config.yaml
head_dim: 64
norm_place: "peri"
rope_base: 10000.0
tie_embeddings: false
parallel_block: true
init_std_qkv: 0.054
init_std_up: 0.0772
lr: 0.0132
lr_head: 0.00557
warmup_steps: 0
decay_fraction: 1.0
batch_tokens: 32768
Each number is 500 + 25 x the weight over its row's rms, rounded and kept within 0 to 999. Layers, rows and columns count from 0. Numbers have three digits each. The size before them is the row's rms in percent of the matrix's.

# layer 11 MLP gate, 448x160, rms 0.079, rows 257-447, columns 40-79
127:490486467488492507476484491529516446509523495529501545480517527516561506530498480481481489490480490475493523467534488518
095:509533487514496469507500527482525456491538499517520489476527511503527486495524509538544524515476492517515472519510506490
104:431494538531481510477484473457482532475479491505475478474458473472500497553519478511448481490546500535537459506503511495
096:518513494496514464483489487467488514522538529512508519505527477485450459508461524522495551505501518517519517467485501522
093:546457556521482498477491494492495486514475510491494499510530484546525522506493492495477516538487516452472490505508495521
097:541456514470483451486561509488567513531484483517512461474469531507501490516529521478559530494489525511534515457510534481
103:508521545461539517483482501464463491485529487460517533501514520489514482498537525468507513480531527527504490493508509482
100:469507489517466485481523536525537500471493548472488485534482515518531511508514477532473497457475510483496515488506474519
101:523509487519518537508496505514483478479500455489508501483505513501480497525513505491477469471493479503469444473529475487
102:550474496484535522494517528477550489493494484539496459457462493535517499495528492514517571499499519471520512490484500517
099:516499516495466516517494520520466490528472539500463466507481516489506511464483495478482484487492461525517478495438512461
098:503427516543507489484461534469522519526473517508502476503495508518480477496500504489481498494510517541496525491531510525
105:510495518467477548492491502510491486503553472501483504492447500513510519426472504524498475498477460498486516512509501562
098:505504539496547487476493518466510503498501454487477472458470514518498512513505504471508563509473482504538510559507471476
100:452495519498526504501525531509515532505512499548446492491482519521507496485511510501509548510492496520511546505523474480
102:496458473516503500466496479539517502536487494481513493470493513514524536481481507510502532469519487491493500487496472494
099:517473517483480511479518494462487488506457475483550500523482503489492496478450490464453467483470489516501527541514542505
097:503498479486512566547512496496467502492504468459494477526500493515538521515541468473521511481466509506500488474502510560
116:466496480533494459496549510520482490511472503523497502478550560489569523477521500508457499493509451500481499483532513512
105:522468481506544484499451517479545499535465535508525502486495491489507508472480475509503475483478494540494522532519485496
112:513500488451539555513472526475543483483485506469492481484501546587531508505507523523464518504485511463512460486527468490
103:545536476493485511477499497503525533485532504527517506551493478499499527487515494545500506459520516507523446468478490432
103:512538524487529498472513494498551539497526492476497486507479518520500521492520487494539492489513559447492514494526535456
106:482465488491515486512485503470519472502489508493483489527439522457494525578467513525542497461504486537504513496543487526
105:443515512487550502509507497538544497525485517513505504483504480523513522486550522541448517498481488552510529524517516492
099:482471501516470492468508502530505490505487484513557484476486489524494511495538491509520460502512475463460526509501523476
106:449540489482506509522521490509536489520543527498502532479484527534499529487491530464488494486484522518473501501550501471
096:527491509523486476517508484511533518521487465527530533496517494557450521502474514468515516478517520538513535516491472472
094:462496469486490557536556483506494523517510521517484467446517462505487472496509489484506552506508475484458536512524507494
089:516546496497501463523521489541507499570524476489538457499506501523482475492518498539489540483511513522491506491498501545
099:508513549457508534499508473532506478486513483519518523481514488472467468503490520476486495494513502527487487505472488519
097:485581523466504499492520474445493485481441482530531452503478449503494508450471517474457473511481440524529507522469481466
103:511506511524487502517502465479467515490486502521511506509513496500531503483528526467470473525526480500538477491469530514
090:502493478530478516525515486522520495490498506463449468523471505519513477485463503501498467509464447522474530495505536517
089:473475513499497508507501462503494521498506521548524493520521560519476490489514531513494534531497510482527514480531517525
100:530507509471503486507451536529488472518481530469511484448499488442483469521519485502500518501472449540504521484528513459
099:456516513514493498504546523520516525523484475475490492503482536540546470494452483484515526444477485484522490477472520507
100:464433498515528552475482471518530488477547517485425534442489506534524507521487475488484501499510499474482550512455547492
103:521444514480466464494525492511505485505508542482544497510497480546537486479560533461526501478488482506501499495526487543
106:549483470546469500486508505515492539491531480529463536464517487500514467538510525497516486497487483458483466543499472468
102:534467484509468509482510498491542522521453499502496511481470482487471545481474532487485517464527466558492496488531479499
097:526510539491493497476507517500518479527498502572442480470505508491538514514505576522509511511470481446522489459531501440
102:525502450528516496506494490477532492498514512529537478499459505526503520523533528485477537502486522473486495523512462529
108:515561480506533485520499504487534517478507477513470482463492485546526517493499498516458538478512534506470507460529515488
100:543520499537487562512481519506503460480485516484529486475466509470529516496480474537459470459517488497498522478479506509
107:517464484505539487558480496518483488531503480481550502487537523483495487533502525433522485475538506530470419501494484476
113:513514509501483503525482477443468549533504547483514487501473499497506487525511514471462506509532470513518484488498507470
100:506550542493492528495498523474519491425477494499548514461500500459445516501482514510501482503500537518509488500511510536
099:517477513494522526503555476508561498472522498498510463461486487496519485461497479537514533509480539517514512501542518514
104:470507466528539504471498484483525528521481537527502503513556505463475516512507500513452496522531453510487453500502502511
098:517486545464525502501502480494474511503497493478523525471454512468491492481478536533537495538489473511551523484478438518
100:524506513465482540462515492538540512464510520527527496503491478507491461488458535423484465517510513479504487509498483557
101:522533497487521505515486519547485502505514494475492507479501524487490498525481515469472500512479487473526482494556521519
094:532474515472482516506506461518507482460503452493518505459492494477479543509490510445538472489455524514441497521480504494
097:525508505528495504499487477515509518500509488521500493481512508532462494514503461516522522554501502511492443443535466488
106:492449533501480461453485501497508513493503491508522504431516492522494525530554513486507477524498501454514481513508486518
103:494503505493517514497503459478560506455521483461496529474530500522540470491492543493488503495462475513519463515491518482
099:532471515484538495468497539503538503505536511479540518523473530523471492532481490476480525452532540530435474485462494509
103:504521513512485503490538505522488553483523541495520478461444490465461491537537552475528469510452524483465493525521459492
100:548462512505523502531505462503494464484504499485484527505512470498485498498449503534517521522507454514499421510464445497
097:489485480513447513523466469514533459500524561502517499479492481485486491495501484494526520470479545515464475444533467545
099:493479504484511511498513485488527524466509461545508507469456468488502496514494547473528531472500505549502531522548481546
101:474536527506527497525489458465522504535533507537543528467540492523515475514512513508528528516480521524485513517482494507
096:497494514495506501481493475531503428443491474516528490501513496493464492508529493425519467444496453479510535507492501492
106:533506489483467525493462481516515513495487538523513516507458492532477488497462519481531493522526514559492500485500485477
090:500474490508492481497471500519504501504487485503514480513481499484489506515508500509504439496465555517522486503529491521
100:519456539466466517491510511497518526531498521486518476480528515481508506459504525472451485513447566483490505506505510497
109:490510503479489551505502498485499542531540504489510500503510487529541452467531492517488514500504502509525440529515530508
109:553465502530475553470480528531485520548502492517502514499520498512499486432494498487536502541500492505505489482480488499
096:469510510497518489520495469536507492515493526523527507502491483460519542456513493499499474520476463481473515534454506497
101:526505453533501497521511500514500520459448548514504518465478493501563520496504507523492454471500509536483517526516480473
090:509533491499469502499495489529499483524500523522495488483545511516492491429557507529525473442467524534537510503527536470
098:551481484475484551472471493519476504466519463483510475501494519487493438481528519542533492424505486508506475481511476510
095:471509517453459475531478508499490446518484492458475518484499502484519487532513470485473554498509528517448514485548495539
107:490552512479534495436486486471493508560472530460523488531461503474491497512477448499484520517509494471512515486522558514
103:505494481497505470468528508515488545486514501498466484469472498547503493486478542544536512452481486513432483466536531497
106:515481490483511534513511462486507499501500458527522462500534529516497506516489513498517512503530501474485498484499522526
103:521502550510504504496453506485501521510480487503529440520469479492494496481544494535508533510529413530496495478480528489
102:517507455488543485543467458487520493469505525475490469508506512499486557521498504477548500510462502514485533488502501496
096:497529459496466526474494473511499504530469501542528508477527473493479491487463483500499534446519560471504507476491478498
106:527485519511495521467450446506531460490476516482514446500527483528501504502508511544517502537518534527470497455532483509
105:509500509473493544507495485450536515473525496515564474453520479499508488472489490472482456503501525511479472499501521485
104:513480500484526477470465486505458490470495449467484493510490492519490491458522525492523503511487499508477451502505481467
093:505509514487503507520466528508506439483519558439512465496463494545494536486566458494490516502464505496498537506501494527
113:479477494534517523476513516471513476498497488493472529481451522484499491500510536477503504440522486480501513514479503541
102:491472480476510541472504453462516504522486511469524501508495513495507528523509516514490507489471498490492470489520527491
103:510496530466483502477482513503496496520501484476532488447492545501508472481505538512487507524545455540540489535519487480
099:459487513481490517477546486486486470446509489523477522504513528483457492500500508490503539495463478506505486499479486471
096:491498489498489491483500514468577481476469507475512493492504483507494510474505519533521519484507504488508481490500473510
104:509494512442477525520508481469526452475494505508510462510483502526486503506523463496496510506479480549470501486494512533
107:495542514501507523507451489540513511521509520462523556467520463512502440533447505485485501481506526498506508485497511495
101:502492469462507488477490469483520510463458443525496506517502507490523454484502504442472485517506484455469524494559449499
098:512525508529510513484499509450527537522451475489553517514507525497523499542491519518506531498507539518543508502510513509
090:487465534512511506492490490499461473467572463510509458491496548521463511562515484511505500504471473486494487489455476512
100:545502473489472572456523490498507508501497505465514532530531469502490520503508533480500525526475531515491537489474516485
105:514501447494483466530514538493511475502508495502486538458501468506475470514483465500505534465504501492525514491543484538
101:514498498499484477526505461494485484491482470521509523512483499527520498510503489490484460535471520503502514473466461483
097:505509515537502476527493495523478452497500498507480488521517543515526452518523508460530455507547532467496486531527557500
096:533480486535517559546499491493499480510503522503491528484470552485463515487518496510514487525509510492510505493481506474
073:478524492514475476524487533510513480529496513487450486502507514519486560470483488504519503499515490481492544509508514486
102:541480464495510452508506462477548478494522523506475465482483494546517500506532503453509526507503488483456512499486525485
112:505542522494492493463499509481483507534493488496531487521514516481524508468498472498480524523538470458489528493502536508
108:546511523504518502513503444517479472471481520482519501540492505501487502507533493496519470491540507512485539549475498484
100:494514466490492499484500485487491468472479522514484485473532502480518426527493515472525487495487492480481500528513541531
088:471487479456532510505486473515544513517547477486511506537537495495506491515499508473527499508477525536482531488478467504
104:465484479528543496475516528483522508493492503479479522527526518494524497455520496458472488487487500520479433467498518503
099:498510501501503511523496482517536516479473491487514509495511456518493512535481477485472449522438422504503527490523517508
096:511468514464484483468473528464486506551477493498517493540535507484466493455487488460528540511472491551519475452490510501
096:532496497466535502494504488520520466490501491508517473432476520485497497475493487501494500471514456508451523483538517500
105:528474510520479507506484499455502510491516500497530514482483514550490557511538509484491514532540516483501508490488502473
105:535465485443558481503473464461496519532532518507510536460482512502536491510492450522501519488471517486486513476491485484
106:505478491519475514486512512482522520496501492492506568503501552521506517526505529462433437501493511478552486487532479506
100:486500480521516510481532464500492484506582509503493502528523538533525545512510532476513467517468526511534472501501524491
103:527504523472472537507522467541496520482513512518489489452486483478443532517505495491503515439509482509442508512524480479
100:508502509520466493496543481506480496507504484502498504449525498481542511515475531498523494468531502512470498478504495582
103:474525512463515478481503510517447486464483499554514457507508523534488528538496514482458490528471527544497476495511520520
107:499510478501511500520504476552481481504494454484501520484484492492469512460480491510481424465506483497511551516485482527
097:476551496522505463507508485570515500529506483495518497517462505461504479463538456460510511520476494524508473514535478487
097:488491526530514482496501519548477473473463493475503481497528479542512482499549479548532539489522526496502495540511531498
102:493472533522461449488506476477482498512473498483510472498530498521501461469490508500555462502495469474504486538503511542
101:494558521516498479490490486509473489509451493503528526508473501497472546504499525426492487472489468498503497461470499473
111:505499523519522489504518525491511505538489486488493464469504492506533492498509491506513497496466490475502503463504521514
091:479455465457488518488477520482520476467505476480548487478451497501477491516526493521496514484460521473525526470493480486
092:520487548498493474525532527476515480529527510475471442469468494533507488476517479531475539530496533500494456497531457490
125:501512521539480512508458486519502501490521509525511513516533457491509505487511493477517503494480540492445507509528513479
099:512506482515500485504518488492468530493479454528529538493541521486528478568506505521483505502470497523487506519528473509
098:493474529504542501460480470485488500500462488516520454539514533506507498480468512488473518474476533522522529496466516510
101:526482512512482530490508504537458439530501553477441457516505540529540525455515521486483468491500460494501517463500513500
102:469513497502489502472465506473542511520530541556493505501459503497543495514490464470452503490506463516524501468481524509
099:486469509497445526505522493529498490531497468493519490460505475500524486527463491494504515507479501481459479479496452532
099:521537486455490492509516498509507499530470499548499436504491540496482521479507466481472483531488489499518522489507503486
108:499502522494517516504524460483488471480464451497492540485511516529477526480450533530502459458498476512495506530499454503
104:550512539568473515517506474521480517456471505478458512507496516503522530516501500509511463515516443499474448519480493504
094:465492502484472475495509467488507479523502494505473481530477501551484511465450542467506502517494481485499495519496520511
110:474508472498503508453535501492475481497513493515491453515532478501502481480506540506502479507464498517511471486500533495
092:483522504475537532503481518490502508511489489495477492535507521501492534477532491512480515512490502464462534513444517518
102:508494476497499540483501493492471488502538489498469519443475552507508506505482515482497551492449461497528445468529479505
095:550474501453478510503529483517477496546471515463534505502462525511548477558501510517514471475476484509507512500503475449
103:502526527518488507488502515511529491500488519516479523531483533524474469470500531510453520478497477509450478497504540546
100:509488506565470504525478444519484519454473483507469510519475541493516492447523535467522500508511522484521491567530502485
101:488528512525462510495478501480526518500496500536544508476464513528510531498451502516491493467543519534486508506516490522
082:524501547500529538535539496473495555485477467496505512525516500498509564481521470538487533516519483546495510476484489529
091:505522512507474496553492516498530478518514559514559515473513495500474495502548478478491528508493508562492514484536515449
101:472453528502481505467492484512479538467478505437526530461546524422520472489491537491488490473524481521497483461494506476
098:492499504528541507477532482472468491493542511540491516496496474487525563492484458468540455446483482496476474469485487496
091:487529519495479506480490513588527542499492460539501535522480477475488469488474497507476502499472514530499467519492482504
079:491533479493461467476478510539442521519491503487493579547524486487450482486478528462474491480494469474491529528500508513
098:512533490468522490505533501493530436530473497497553522526485455507473512528468517532485514503495467498480480517527520567
102:506515517520489510475531538472495450484523500494545511484517454527508472509496484497476481517518530537470504509527534527
109:501474484547479537510483486461504482487503461494500476492503472493515530489537486490505491519520541537535512519507474490
100:518494467527420546443508519495499540492501486461463479507457495489461474499502518526504507476510494507508512509526503527
100:496471482494538503549506500537480527520500482529512512521466529531494511491462491547476452497491511542472486506462513518
094:531510501507485517511488503562504514489514503513468525473496505513482543508512505516420483547494526521499486505503562497
095:457520534531512497465509491464487491479441506536489481469470542525534516474499482488570470497564525498457529514515545470
112:530523506465510465517452490522499459532489496487532522496482484505543501531482521481464511475477474511503472488504487473
092:502494482462503539471515515462480479532565473493555530504519484550567530492493517475488497493506488492468483490483501469
099:528484506489505540508501473510501510504527471531522535549493479541516537499523533480481487504489543494511463502528532480
100:496465497490530518519476529515537502490521492487512516504479510518522517512501496519496498460557502492451490518498517496
108:506540477471521513472484515500517509516467526477499472477526555461508488514498524469513501499526491473489536480526521474
096:500477524509493559476513484474531522471529534496488530458464540484503488511480488529505475492497512520547529497512503550
091:519521480494486494474534528531482517526459488502478498493482482493494527499517503463512517508513527468486498536515463502
096:501495503505482472516543497494491517480535519520487477468505520487458526524471468524478530496469491534503480510499523459
098:487510466499437531531505504498525511499506534511519515480503529468506490452501544510542494473486491520520527481511502555
097:476514477516476542512523479496486487540526513517491517480499519496531460487526501511532499473458461572480509511526544501
100:498546489510517424523534497505480492512513479494503475503499532459517513513497455549488552482503508484483501526496497500
101:525510491531505475455476493487494488505536473504508497490490478507543481513534517448557482457491511467555549479535490475
102:480496467504493483530479486504521495494493470527544496542541459521475482515512489500492476490480510511477523515543538527
100:476481524465523490498561503475482472476487472490465493504487529536512501504540491490491468519494534470464499511476528511
120:542541499536468471453495518446524505517463498514489472518533494489477464517514509477470476532523499488458507521484513468
099:494501492509514562512506495518472502503503493511493540497483520462524519501508495503529471492525457539528519499518502516
102:530527521508534471513522494461503497516481489500549492534492524466497522461482510511479518515468488497495548509523469502
103:476496483502548545532477549492545485460531520513491497495462459462503505519509503510506517494507501507506531495518564464
104:493466496518475506508491541519456504491498537539473474469537488488514484475504493494481523474516483466512504505522505484
105:467479493497509476501529515520478501454493528456475502503498515500514471529553503512508556488472486500474530490516510544
102:527525524502483515524482470470534500514527534487549521489502512534511544534527530441497531457533495483482502490498495490
110:531484508465496497468497545466509491482525505524462527490453502591478514515489502481445515524515540494428539483476550497
101:507478485474499546505497482496499500535511514509499523509498498482497488511522471441451488485477451566495507541475449521
097:503534488494555558516492467495538538514529537461497492509509502484528518485487516504503508472506481540546475537509500466
100:520496507519485506483496476493486502535490521489507515496452520503514513487494519454484539535514519514489505487516526517
107:510478464526491499520471530462504470519505477499469466469492480546517527456500478493498498508517467495468514499478497479
117:504486514480535518503530483485478507483508490494472525453479466538542498513508515538467483486485503499500511490510490496
100:533519450520488487553491492517513533508463472488527501520452509533459505463503500549523506510496543519520528541488490493
105:488493510479443503500514500524528504503481479502535503509494524515484495505487534524474437495470482557509504479476493483
099:491476521482507511500455578547507492487503500499508440537529530467499482513491498500485509518537505490469534521451554499
100:503511553467486500510512488508506502466504502538484510490500507525465531481486492458515510516484444508539487515462495452
098:493502507494477519486483531445487501522464556487510508508505514481483477526515499516556507484516446446504463530510474510
103:488506463504499471544529540559514513519447521529487476473502518493525484508486528484491503447491446510506531520525500474
123:513489513468524477474501507542479502526507492547525545527487489493491473500520497498481469459462484489547512481495499527
108:490534515514487588510511502536513504507481468509526513548467485475480490507483555505480465460466447502522564544526450526
094:486484523518492504514525504506530469446529516534506481451534507536511487530472501482506469510461498505523504484548519529
100:468440483493496506520546478520492463480495502456503520526523507489517507494466480507484535508506537535536502477507530486